From a checkpoint of a small transformer trained on Wikipedia: tied embeddings.
Each number is 500 + 50 x the weight over the matrix's rms, rounded and kept within 0 to 999. Layers, rows and columns count from 0. Numbers have three digits each.

# v: layer 4 attention value, 512x512, rms 0.0924, rows 398-444, columns 256-319
# o: layer 4 attention output (transposed), 512x512, rms 0.12, rows 398-443, columns 256-319
v398:540515464463478469562528454498482505558497549538545556440465457487442429523496549526428427462444448485538534563477532511492431493444570472574487479421486504535471492483487450442541451500557511
o398:539558466410479415489469558416455522482539494369414505546458443500499493517492433437518478461539538493534483482583522460566487470499495541520459541448437475562492467508491465417519507497476491
v399:445505458472444510484517425574490461522544486588544473514561471562478568552524509501531499517442497599504385528492588582490499465461516534548421593540481563503449475546520511518549400478431498
o399:528442502549543454540486508626438541532418460561536499547513549494553414502586624471588495562489525487575544427505485534551476504495535550505511581417476493521468462540478572528557513557495488
v400:435535464435484514526465497479478547539543503452517545405515548529494523449515506529580596520464514527513573435537421466464518523475529522417564442517471588431553446490452492482534452461455489
o400:442453509448513485481461581462516519457556505526506467462492487587528485557503514466461496573598438504535512529578498429399448496549509457461562539479502456592474508496459498500550597559545607
v401:446406545508544503512456485515580485515458510530517488530472535502505499453483532489528461653507569477525542492439514400413472552501502439495543487528443548599481493535523574533501515535490493
o401:485483569526498498514531512481439482557478532525511533395550527371579433459505501508544458509456528537494528567459467504405512510469467483477482470480517419509556475558498562535480440489471519
v402:457495489456505517473569447517451572492446612508433494509583580526480462474458503522450495505521535518525516537567482537435484506501534550502478504451492454536555479431467511527499467499489553
o402:448496516407474550474530443493446468572478555434481465489553544544539477425537491462539466543582496511542519586504501476510563470504401539428615518499525547510477485481519484503544546465421568
v403:503583527453497504523500630443538499519489516481468496547600581397506519487541410501500540519522588526489470506473559473507473489521482431502525433498517548437541523527461573450561427525527491
o403:462594497398480499595543542520583473593506520452519501524523525484529480536498577509555465478591466554547503506497517590430521590435486462542499494521513539526400556508553513507617570446524520
v404:521488397524458524579472452473447457453518487427501486517445546501524476496490417460522552477554603549483459420545548417506508466495476520507525547419470568538510485450482571567547579460511493
o404:440494497534491429519517507532486512462474525431490508474551505500472541500492504482517577502563546469504455509522513488506525491540454414473507499420493425498454531459583524591542455579546566
v405:455486455475511443526480504426532479414449519492520541426486539593476438442440461571524473582464418497500534460457483504537495584503469338493469503518474537512528491528446608584613506511546543
o405:477398448486481505520489501469488433557574451475482446507499470500455479467475551449539420475502435519461494550507543360473511548496498455426524501610539560494541525523505500436434516526476581
v406:517477500525552509543570512523416537498471395503458497520541564509533586498510482513491400437497523506505484534536560510598542488444504487509462490479539556555493510568524498484520487436527512
o406:537491430471497498468503519476439538531471516528484467406452433554523470536549510576561509468488519439524544517508478583622447463531537442508528482490490477487547506470406419599552467496472511
v407:476456582507492489494526553581535474521446513575562530438494569548565532479543534492487495573544421492541481412413498444467469535510396464516462541471475480603442494557450481585524473506513489
o407:528514458548450553452568477502438466510506418540508581581492441515446502498438540496508493502473463454521474562458554484498563590504507430481434547481492513478485456545593464453553495461519482
v408:522541496513530535404511529572552437543462433497533553572450445436495556553532504521539535514567483520551505512504446569558470429517552545512446508475542525498473519459404489497495501434500492
o408:528488531570516483439550510502519517474505561470559512535574526522423427581445526511524448465463495465477495560473513484545502498528542474504413510493441522464502545471523579485530478434453537
v409:525490555490482498474540510561454432515518528536491535515548431430467537441488567509493496549576459458483546513505531547587478552462407447526453519455512446500596513499520490460549479433490509
o409:526481491458555461441489465522431521489469561494550485469514450562509489553536526595499463525414408457443507499498455495541473433460559553476524506522521529467426549536565480497496434551470495
v410:452454504495512586514496443515590468473451516502530544497533550494503538478506411578479547456551552440440478524502494452467491438503440503500419526505550537481540474519433465533506467544450424
o410:476484510423445501538458538547445481446440546422473461445529531517480447531556478422560533439553466494451460563520579459491515468542503467485480589465495525501484489470526417562572554515567496
v411:512478563453459534477475493467503446528519487503578447536502497486544545486494542390475465541476469456509552494455545482486486495579455522484523462425487506447545440515485406472474500475546543
o411:465491470407447436573451595542543463459548511464501575490497495533510605439550502586500570493578444530515423536534478493602468392589504441506561485532550489466501567526526527529421431456466538
v412:502543458551522498512503534491514529499559442418542442494590497489534465446470545536468559549500487471530541433388532467448506510459520571405564508590535504451481494450462499488539521546540448
o412:526542502458402488565493564433493544432479471481457473472474472471512507535447500499421575550501499426527522533475521381529510494530408419615517532434577446406592518548519571534483454483596489
v413:579444479482483524537461443522578459485541505515473603507402464444501498483545527535543513516550438577549442496539497429558501506444456519436502500512539493538561471477461533482474487517478478
o413:578519484493428552503503489516508347506471496515539531585502479511549488517471541532527492564408407490381491579491523448455498512530424410485528544569550483524504441503484515427520502573521577
v414:534536494467501519540520571500495446464473504487479557513377467445539474486504471482495466447476441486397520575533499453526560499542451551467505597505494533544495556546552532525412564533535505
o414:477496515536517526516571531499532521508498430485510495535426413538583486449558499536480444544467417513455533440537516544457509541483465484486481546439503439594551471591524471509482543480487501
v415:617466507496525452454578581542473500533532562635466536463520474614533493508482587472584503492576492481572531544431539450526491572489470501540463530478519489475499478474477570421610438474469508
o415:524542486494484500475527428514482398509532479506518396441462536449541522477538472504483477524497550521463544420575484401513550470479494545472460463406525574542439481549592467444443479558509532
v416:446474489420561466482600559556500471542528440592510447473490546499534473545472500501497441518442502609528494498498484520440396566517484470450453512535482448536497492572530524443526599578452465
o416:513489499513529484487538492509485490505478466574538445515545512453470534527556548447546554447449551525558508529519536477490530495441514535485479506480530536516503488465609381504502580552495478
v417:613595406512510496518533420443473528491503465505441531530535486527399480512528497576527531488502535447514482521517476453506563552529499561637509485482447460466483545515497540525537539453534490
o417:560471457548539474524568397493495459498540537479635467477613478558440506540506542391548531415513579464547488447519452499554518431510554474500608472480453474482515541516471496407564492478525485
v418:477521461525500459455458523549551474481492512536486622497484549528522392519541501500553478512442457441459560571523519476481539489504577494428418499496446453509519524509494495516596465546500477
o418:463579533627525478475445483568502548490495622416419484496494460518490415474472485527499447496472584406479580407489432495555555462492545566534544482530532588534504567516473556517465498400434468
v419:454555480529452457412468530517415478540461457405544481505509506449472478551519435473379526553433487543489509466480521545478550475518461452557527394522539487508436465486521491574509509503505538
o419:491474552547549518522404457462494477476566513493520447447501555496461536490483515450441511524436517490473493492458495438454490490601356475530525498553477464532523488533516628477454475485513573
v420:446536507464486512492531521530461473497477476524447567522521430507440521614533570427488447527514578490539437513557560535496509491507491481509444541508527482446496514451533467511511471514468520
o420:533511542445515471479527582542450529553489464533445479482453471411419518425553513453507478511525440463488447526479513493592527490492448442480478505530558406578462451438502457591431487510482516
v421:455466514577493546517520504475532465519475465522486503498547500509494473442501561500477475519508509530495460496487566547511585473527514409533503505476426471523530541569522449496522494438535480
o421:499487494485458415554439514477437479496566514487507568482544458527483467497458456464427456510521504537506461488487545528563600523484528538483455565519497498514518453443491434531516465444493580
v422:474607474507577520518543527539495477470459440422596462484485481484479439497500486492502490532437442471515555456592475458452495610548500425517540477550509500452496482529643554515483526459495514
o422:408481440463474497463524527489459510556463540471449499471548553463456497515536542491521503521548546485470555463518566487522487515455507512498513529476468494493442525529526531589554456535466450
v423:459500499484514426532540453514484505481540515377568562445581532438434431454498470471419517440507455531502453443556579521478509533513554510534568422519574501526472526518554572608514444532463488
o423:497493473535491497455545477446539529446560491413454512477483419483469513519472460543495507534525517505504462429527464514437433482457558480526478602453563489543500441495477572555518448513481497
v424:505535506522470578518523540399439411528554485502515464489621485500374539504469469518449564548538488605563519594473496464420512576510497443556470470504478496513598500525442477506553521542588529
o424:562589518451422508472474512408513525454551479459452516441470467484505586499451521521478568528500532472466489502517441532540551528487511506478499528537516530478470405497508453525533465497518572
v425:547464489554561522499501486487457471439494455488499565494492573483555456505498514503429483524474494486555526459518542445404451480501467489560512402458523557468554512471458506513461444465489472
o425:414505522447475514452490505499453570483485577473474550417488478431551479530418492495451496470571600462479480434506503548416481478492522548476502530574470505466518460416453466483495536478484403
v426:460484530500448546473480534484537450505455480537418596444459483569466411498443541518494561540536520569526499532526553530504602462481477488589431529444602464442558468531534482423546562529513552
o426:400549570513525538479539446486479453540489527560548528589453505516486461546485473435496520539560576504429475518483537529431479439503519524461552520455551482477595508502496444547521521467464528
v427:430459526475488506468491497507423542431533480436514544487481567461593536478522466470467464486456527452499553564459448491439452576417542528568520448534480498492617525501534545509486435532505559
o427:518458564520516460537512444440449558493504487510553549504471533406418501590532576491566489554470475504544496518503489580428479536491492509482489478479509514444571498491458544585525545410551474
v428:475500552533519449482530493480510418533450470505540483487523446487489610445479512580480559535498489524508404559475467452494507565535515471517496495527479519480518505533535465446491549459517462
o428:528489526570481457508457425542486452522425443536474500488512548503557469528508533541442485577499435534451570538475520540546526603449515463473481492420477506494504510529515490557511528536561497
v429:499541467525500442461524523523550467547530545445431432560499509504506562478560512500474437548536457552471462535432504454582558471440555516441552452518527473515475489486495510490492539492531563
o429:451585460480531536456451577494540444500469533562452542489520481433503489483467535457506500485498455476505481551465524510520454544504503603459591483552619490399498563480451505522433522393471518
v430:504472556547487511531564457497499544508604523502539546478519547528471522477392550501530505534497495477417492531489497573518448502470562462419479484508541559509601511490540517496490561495471500
o430:466509472509478481563499542494523483501460541469495601502437589468461588491488510497442449495538470490466502559450521538488469483496419457532584618479495507554572452486505545574480468533484477
v431:495537483505502458487513515483493514542560489518547431611569512502555548475508560416478540486445547470512491544472482513503482552468482524572374496502547456527541507533519527496537472494499487
o431:469486507569527476535523522496495485611478451519489471448499475497434505504484511555572448463449437501485443555498523573510481429544459517499451523501410613513498517458498478439565603544510483
v432:479471462520508532487507579455436544531505440564543452421490502476518466499460407510493502515509485510491490500479579483475538539453528523466539425464578372553490452512570569576517566524516505
o432:458505500506551477492445495478490518511594524407506547460474496454543537421486448465478493446500533510514477463397404490569546516463516417524527476457443529454477514550406490570518498496485501
v433:527502505466615509514536476538491460471503455455500546535522534499502502424552512401489497446465499488477463461460531619362495433489551442481530487476488527498490467505578524465503552434478447
o433:428457500515519423512515497477536573435542497512440555510541503414469432496494642396444604509483511516411522474540493443516450496476437476462440489459536449405395476401429441476486390494476457
v434:471480488482565534527496507604528486411495518528538463449469496536499478473492447499489562564537539595433442506502471427513539513420482381544579449535561498531456494483514555516484569488494500
o434:513542452511488500462540452474480483487554464490539493558563467418471536565492482408452542612415488537500505444473577489555540438476426479497542481481536467456506535549557538536560468580511572
v435:437450507488510495477527513473503463484426437472448474432496575537557456494481458453544562489504480466466502473514522526558439550516530530503483454464530512475425488493572536452437463527430562
o435:478480535468511473456561549451465491455529558596477517518511627562467431546489507476435496457580441484558497482509459547512482516563504461409456498482514560540464542474458555561503544480454450
v436:513572417488547535506501596551529503453419500482522418442366475601516496478514501466579469499484506468533406513520541538436473636532577486499565441541521508540418476535487496474488483454508559
o436:393532477491468438561506478495480499621551412517472469508584505520493508510496464534461493488379455407530445506547529580473479432530515461477486445551475494479499463494537556485552526481430472
v437:476534440558546473541467443419487546488492525512493494465473640513497543529445438511431446466573473499468540404450419519526434468533499532476534465533475552498535509514458554519498502535516422
o437:516428416503445520481481466472505512437506440441467488532500521582494484480535546557485519632494588539569542487566469466453494443431489410488455551532443519447515550500555535471542519520472478
v438:451501511470487512539450524522499628453478450553549514455468565547509556531598517548546508435493477564385511536499538507538510528472487519459447393433510483544467521475452485536568440467433505
o438:543405505462578444500502523541466482509497523419591534575508506514494418473500483566561422503544437492593491527553395434566540492508437428427533565528580531536457559525438599438429489572549515
v439:658483490425507589459491599536509556439607509587544504483502488574520498511518552476472504483517449425551546553516433573587508436486497543512428520485550460461550534528557424489474476516518500
o439:482590491508511561394514510503603438430527566528551544586510420513476499501561584457503503460469448458531457459535426569526516436424544446530462512509486547481511490615538500510483449462487484
v440:473526500455515543460520564496518460467479577575525481460632518468535508485487471501516555545483509445392496404528540487481510571496473544548472554598466450478496481472482474541501450499574503
o440:606499454513629496457498548464572443482509485422455514606449501515497469504496525546493475470510520482500429574450480410528528474513604475498493564467506495523527569483480510496446563474622419
v441:509440576450604483508426516555447446525508454437524597478482426534449431507509574495527567621531488525481358529503531585424482575468503455534565469486536436538547476524565544532496470416471478
o441:480522489550513529484523477441538502477461464444577525437461471585448441578493422476529509584500516482451519494559505554536545494430525571487468472453507436549439581471485414530489546572476404
v442:497464465511481524515562508488521482498490495510517489615565589509495539555496493616482468560447447581504525501482500524531497529459552432512463599474476532454438460484445490481579506458442531
o442:543434486463524483493499509577534484573458528549448495486575473480503544426425554538492472524594447448487469580569447494574506469525478567511481503491531502503475451446549612475515511522457531
v443:489551476457572534493435527473489492483520560535518546499500559587484543445541599561530578530470548483535479457424527503525451542495581462550489531532519486545472457450536532483535466441413472
o443:496498456480571509440507450523528492476523419504464475520519516460453484522489527611502516538475484490540527525530511441483538603515469471494467435512549480492512436483487540501560471483556477
v444:533534570535465514573496516402470489438481442519497518583526501558482435503530529569532604565544521537464481431474553523493500527588516533492493593500455453527493505463500557547504501513534546